Each number is 128 + 32 x the weight over the matrix's rms, rounded and kept within 0 to 255. Layers, rows and columns count from 0.

# layer 3 attention query, 192x96, rms 0.108, rows 10-13,41-45,73-77,105-109,137-141,169-173, columns 0-95
[[115 110 135 101 113  91 169 107 122 112  85 163 156 125 147 149 141 131  84 159 163 114 101 204 127 132 145  96 131 165 110 118 120 135 116 145 100 103 138 100 157  58  97 170 168 107  90 170 134  80 125 119 146 146 151 114 167 120 126 121  99 135 117 158 139  91 130 114 142 118 118 115 132 123 101 119 163 144 149 123 130  94 149 111 172 120 115 102 146 121 137 204 155 139  96 111]
 [135 134 106 145 158 169 135 146 113 126 137 106 103  92 141 129  72 173 140 102 160  95 144 124 164 117  89 131 130 121 109 116 101 138 121 137 122 164 147 166 145 129 133 121 133 161 193 116  98 160 102 168 142 165 100 132 107 161 120  96 136 124 126 113  96 130 145 144  92  84 131 128 124  30 154 137 108 145  88 124 142 197 136 140  82 131 143 132  97 124 132  91 145 125 142 122]
 [ 98 152  91 141 130 171 152 185 111  97 122 145 126 157  82 127 124 160 133 101 155 122 164 128 229  60 130 143 122 133  83 182 141 109 155 171 109 189 121 148 144 165 166 137  97  77 106 103  77 106 123  98 118 116  70 121 120  85 141 100 142  80 154 209 120 154  99  70 133 105 148 105 123  86 131 117 193 189 113  98  56 108 162 111 101 120 161 113 163 122 114  73 146 110 150  90]
 [151 139 183 158  89 142 107  93  64 146 119 121 139 147 145 142 151 153 103 137 140 140 153 120 106 111 146 113 113 132 191 134 126 125 176 138 135 120 111 139 123 121 156 130 109 169 130 173 142 121 142 129 118  83 130 131 177 113 108 162 152  91 136  99 155  93 133 116 109 109 119 120 166 159  90 107 175 104 146 152 117 124 139 156 128 135  98 105 109 122 106 136 103 123 106  91]
 [155 113 133 151 129 122 184 113 157  98 103 108 115  53 113 167 141 135 137 121 155  67 123 129 135 145 153 164  68  79 151 151 135 146 169 147 156  88 134 174 104 123 146 137 106  51 151 187 107  97  41 137 147 179 123 147 143 140 133 138 154 146 135 136 169 129 119 139  86 117  96 204 109 138 135 161 126  57 118 164 113 165 121 130 145 161 108  76 126 184  86  73 160  66 105 132]
 [181  96 126 173 153 124 191 147  96 130  42  88 106 113 135 128 114 138  92 156 147 121 144 136 159 126 120 115 142 148 146 154 180 124 118 113  69 128 114  82 159 100 117 136 155 127 171 145 162 117 136 130  83 164 196 101 148 127 170 193  82  81 113 159 112  90 119 119 125 169 129  46 139 126  89 107  85 127 121 166 146 164 102 152 111 113 101 138  56 167 169 139 126 154 116 142]
 [106 103 137 120 162 126 101 143  70  97 150 111 100 112 161 147 100  78 101  85  96 118 104 189  55 107 127 163 101 175 119  94 134  93 111 136 113 104 118 156 173 224 147 156 117 154  84 111 142 118 126 135 108 178 118 149 191 114 147 101  70 170 140 177 144 114 165  97 160 167 133 119 117  71 152 132 120 188 133 147 171 147 188 104 130 110 128 112 142 105 112 170  74 128 100 153]
 [117 147 122 114 152 101 130 184 138 132 154 120 164 163 170 103 119 108 172 147 111  70  91 123  93 107 140  87 151 167 102  96 185 132 147 168 165 122 155 216 179 153  90 178 128 112 132 180 163  72 111  81  18 130  63 108 107  54 163  65  48 176 153 155 157 158  84 157  91 122 169 183  89 114 193 161 165 118 155  88 153 144 147  81  70  73 183  78 168 127  64 129 168  46 165  77]
 [162  83 117 174 124 129 155  95  86 138 135  34 151 136  96 140 173 208 114  64 114  87 144  84 179 108 175  74 143  94 119  87 122 176 127 154 175 146 115  49 178 108 140 152 149  73 137 160 191 204 156  79 145 113 156  99 149 122  80 119 128 105 204 170 105 136  97 178 148 134 100 172 137 149  81 108 127  59 139 190  38  91 140  91  93  83 168 158 147 163 143 108 100 156 154  76]
 [ 97 109 191 131 157 128  94 105  82 172 112  88 152 127 160 111 164 140 112 104  80 106  98  53  93 159 131 144 144 147 131  87 149 158 103 146 155 142 157 105  82 146 138 163 180 102 117 160 162 137 157 109 103 109 123 139 157  84 179 112 158 153  85 158 145 149 121 109 155 119 134 136 117 112 127 130 132  85 139 136 131 149  85 118  70 159 135 142 126 137 118  81 124 180 132 147]
 [134 112 131 125 160 111 162 135 128 145 100 177  71 110 120  99 101  87 108 109 179 119 129 170 115 133 104  77  96 121  92 111 144 164 177 132  90 163 104 170 144 148 156 189 121 152 163 143 165 131 108  83 173 122 116  97 131 151  81 117  93 176  89 170 131 169 153 129 119  71 114  67 112 189 132 149 102 104 127 128 133  93 148 120 106 152 121 112 131 156  76 117 139 119 146 153]
 [133 122 158 124 157 133 109 104 112  93 100 184 167 121  86  88  39 144  67 119 153 125 101 100 181 119 102 110 138 143 156 165 176 152 134 106  65 128 110 103 152  88 147 136  85 106  79 172 158 121  83  97 135 152 102  53 159 153 147 209 138 106 135 156  66 125 104 178 171 170 119 145  98 117 180 153 210 138 150 147  93 153  77 102 171  89  98 102 169 110  96 113 121 102 230 105]
 [105 149  94 186 103 136 192  97 155 130 187 120 155 135 130 143 120 138 146 135 124  74  48  89 119 126 151 154 120 108 120 114 143 160 127 130 128 134  69 130  93 129 120  97 146 186  89  97 172 103 156 145 176 202 118 104 114 169 149 195 146 163 170 102 147  72 147 103 166 112 168 152  70 142 168 109  65 128 147 111 107 124 124 104 140  86 111 103 140 145 151 101  73 110  86 130]
 [127 129 118 119 107 119  99 162 127 115 121 102  91 106 112 154 203 120  83 124  99 116 136 128 156 105 142 120 149 104 166  59  99 103 102 127 172  94  92 137  96 111 137 176 126 191 141 142 144 148 101 164 152 149 113 161 111 163 163 144 128  91 114 148 118 140 139 147 108 104 134 141 154 152 120 121  84  71 138 164  64 127 128 117  76 106 207 137 129 223 136 141 214 119  58 105]
 [129 151 111 125 168 138 144  97 136 114 136  98 136  98 127 104 120 109 114 141 132 119 176 127 150 154 132 109 125 120 169 164 119 163 174  87 127 166 170  95 126 151 151 125  90 132 118  56  70 131  80 190 178 129 136 133 123 199 175 136 141 148 140  92 144 107 166 124 127 135  86 138 106  92 133 129 136  99 154  88 116 123 105 151 118 137 114 124 134 123 117 166 130 126 119 108]
 [150 125 100 158 147  82 135 106  73 136 144 101 143 119 133  97 135 110 111 132 139 164 142  99  54 108 171 145 119 127  99  77 127 141 153 130 134 153 111 112 157 162 125 146 151 184 134 112 170 138 129  88 128 132 160 129 119 138 113 130  85 131 133 139 100 113 151 128 124 159 113 124 134  82  96 154 137 161 126 148  80 188 153 145 159  89 110 137 159 117 140 136  79 140 174 120]
 [125 118 189 112 148 112 171 122 101 119  87  96 162 131 123 127 146 127 113 148 158 169 110 196 102 108  67 119 152 141 155 163 170 147 149 125 148 123  82 118 182  94 108 104  96  99 106 152 123 145  99 156 128 103 149 144 128 146 123 135  85 114  94 106 133 114 144 129 113 120 140 107 134 150 147 112 129 144 101 105 115 131 167 131 157 188 143 117 133  97 146 154 146 158 142  95]
 [191 104 137 161 161 114 135 122 102 171 195 121 160 145 120 115 130 165 117 105  98 201 112 105  87  79 147  86 131  97  92  95 118  91 142 130 117 139 158 157  96 137  93  84  99 141 167 131 149 102 154  63 138 100 134 123 178 144  63 146  96 104 139 100 137 115 123 137 156 171 133 172 145 127 107  99 125 128 156 134 120  87 134  76 153 161 144 109  94 172 136  99 127  90 121 159]
 [144 127 138 107 114 140 138 132 107 125 120 148 117 103 124 154 102  93 105 151 103 106 133 125 158 119 152 121 150 121 141  62 162 148 131 176 139 109 114 141 118 128 163 164 116  68 110 132 124 146 123  89 123 129 119 140 144 110 136 116 146  93 156 147 106 176 140 128 130 158 137 150 151  71 139 148 133  69 141 138 123 150  97 141 133 114 154 134 132 159 128 127 128 137 122 140]
 [120 148 146 166  89 202 136 169  82 127 148 117 182 190 116 171 183 169  92 112 129  96  77 190 119 128 157 103 134 181 126  72 110 124 149 113  65 172  74  91 134 175  99  90 101 146  62 228  83 130 169 144 154 109 150 146 120  30 106 121 145  91 155 155 169  85  82 132 121 137 115  97 128  95 115 155 180 155 119 116 160 160 157 175  85 160 115  73 131 116 180  83 149 121 183 121]
 [117 172 150 104 107 124 143 131 103  62 137 118 133  90 131  93 165  81 100 122 109 101 154 116 213  95 103 109 145 150 106 158  99 117 144 174 135 125 127 119 112 129 133 138  87  62 153 108 107 138 104 207  92 142  72 141 136  78 215 120 130 128 113 151  95 143 174 109  96 108 127 203  98 103 139 144 121  90 113 123 139 118 198  84 152 140 184 106 182 142  59 154 141 133  95 204]
 [141  69  74 171 118 180 130 148 148 140 140 175  58 112 177 172 127 156 128  59 159  74 105  87 148  82  50 117 122  70  73  99 150 169 179 159 114 157 153 160 155 102 109  28 135 149 145 131 161 114  95 127 123 159 115 141 173 121  95 157 148 175 118 102 125 148 106  70 136 122 116 115 126 138 170 185  99 133 111 147 133  93 163  93  97  77 169  92 129 145 167 110 155 123 171 103]
 [150 150 193  93 144 169 199 130 164 112 114 114 135  93  91 145  13 132 146  64 163  39 141 128 114 122  70 186 124 121  63  77 120 157 155 140 125  94 168  70 105  83 161  73 176  98 157  75 150 135  46 120  92 141 139  80  71 146  97 134 194 188 118 159 127 133 174 145 142 108 135 174 140 114 162 165  85 200  88 119 112 115 196 142 178 121 164 123 102 128 139  93 133 127 191 154]
 [139 104 119 164  72 118 163 194 105 117  89 145 144  86 131 135 105 126  68  94 129  91 128 138 172 138 190 130 105 163 120 158 167 115 102 139  93 154 124 131 110 144 189  99 154 119 162 101 174 109 204 142 147  91 103 153 155 112 119 132 162  65 134 149 140 109 112 120 126  50 172 119 151 105 119 106 176 150 118 125 104 150  93 116 114 103  76 127 121  50 134 123 160 144 184 106]
 [190 114 170  55 106  80  93 109 124 150 150 111 161 157 100 185 124 139 109 172 135 112  60 119 130 129 130  74  80 129 179 100 111 162  54 129 149 135 110 147  92  94  91 170 147  96 112 163 160 122 122  21 158 105 120  81 166 116  99 130 123  93 139 181 109 113  85 111 243 129 176 103 138 144 117 190 115  95 182 158 146 113 188 143 115 104 126  94 112 133 157 132 137  99 139 166]
 [ 96 139 137 201 138 101 153 137  91  88  78 211  74  90  95  90 136 112 140 127 120  88 135 141 144 100 158 137 150  94 101 126 122 110 144  96  86 125 117  94 110 151 156 117 132 135 154 160 150 105 106 129  38 119 105  85 146 171 117 119 176 141  99 146 109 175  75 188 177 120 163 209 113 150 120  83 118 148 122 107 133 135 115 122  67 138  89 148 155 135 115 161 199 125  38 198]
 [128 110  74 102 144 131 131 121 170 139 117 110 197 199  58 126  72  68  88 173 151 106 169  77 141 134 141 112 104 128  77  82 144 145 102 175 189 154 110 137 116 129 191  61  74 165 111  65 172 115 165 110 125 108 127 111 183 178  62 102  71  62 109 117  83  78 213 206 151 154 173 124 133 185 128 149  70 146 133 177 116 132 140 127 202  11 179 108 126 104 111 123 168 103 203 132]
 [155  60 133 110 138 127 124 148 161 118 155 119  72 221  65 159  44 182 110 154 143 129 120 157 112 206 125 166 117 104 120 127 172 146 163  79 183 123 136 171 151 132 112 110 145  83 116 151  99 174 123 131  95 139 153 121 122 118 128 126 106 174  81 115  86 126 143 158 100  77 167  84 107 158  99 144  87 190 112  61 130 163 164 189  80 107 105 142 107  91  61 140 150 131 160 112]
 [105 104 121 102 148 145 109 161  60 148 153 191 132  86 155  45 142 121  94 109 100 157 171 137 145 118 138 133 122 155 149 156  95 135 131  41  73 101  91  46 189 220 105 153 121 188 192 139  94 163 109 153 163 133 113 115  77 115 164 170 167 162 157 150 125  90 101 147  66 113 145 163 122  45 110 119 208 126  36 137 143 137 111  78  97 174 102 125 194 130 134 100  91 149 148 157]]
# layer 3 attention key, 32x96, rms 0.155, rows 9-12, columns 0-95
[[106  82 137 109 158  97 181  78 200 146 159 116 145 155 139 154 162  58 131 162 126 147 103 130 149 141 142 102 142  77 125 144 143 116 105 155 118 116 101 120 183 111 107  95  92 115 102  91 143  79 127 103 149 132 128 109  68 126 146 106 184 216 170 142 132 187 109 149 137  95 163  99 121 145 126 153  63 168 109  87 125  81 176 134 104 110  65 126 195 130  90 103 169 110 165  86]
 [149  60  75  94 122 143  92 135 159  68 145 161 122 159 140 106 119 144 180  99 109  99 134 119 151 152 131 107 109 131 144 138 112  77 144 111 154  85 119 161  76 119 160  96 119 109 101 138 170 167 194 117 145 120 163 142 109 115  88 121 137 108 106 106 145 103  94 175 160 140 116 101  97 163 168  93 145 139 153 168 125 113 123 154 105 171 206 145  97 113 148 129 186 104 129 109]
 [171 113 109 111 111 118 132 114 155 116 131 121  81 170 188 148 206 113 122 120  96 134 121 184  89 140 102 147  62 151 103 112 131 148 183 117 132 138 110 136  66  54 128 167 112  52 205 160  90 143 159 136  99 163 179 121  61 145 167  94 112 200 114 143  83 158 122 139 162 141 132  97 132 203 105 120  94  57 104 103 121 121 148 149  72 167  73 200  96 141  78 183  90 104 121 122]
 [112 165 107 120 111 141 154 122 181 122 159 121 107 125 167 134 140 115  74 134 112 156 146 157  54 180 120 120  96 180 124 117 111 110 122 119 144 159 145 129 145 129 180 110  73 142  60 137  90 114 114 131 119 136 161  92 105 101 129 146 111  99 123  75  99 148 124 103 160 167  83  81 126 180  74  74 164 123 166 131 147  99 109 129 189 171  54 156 188 129 143 172 119 111 136 149]]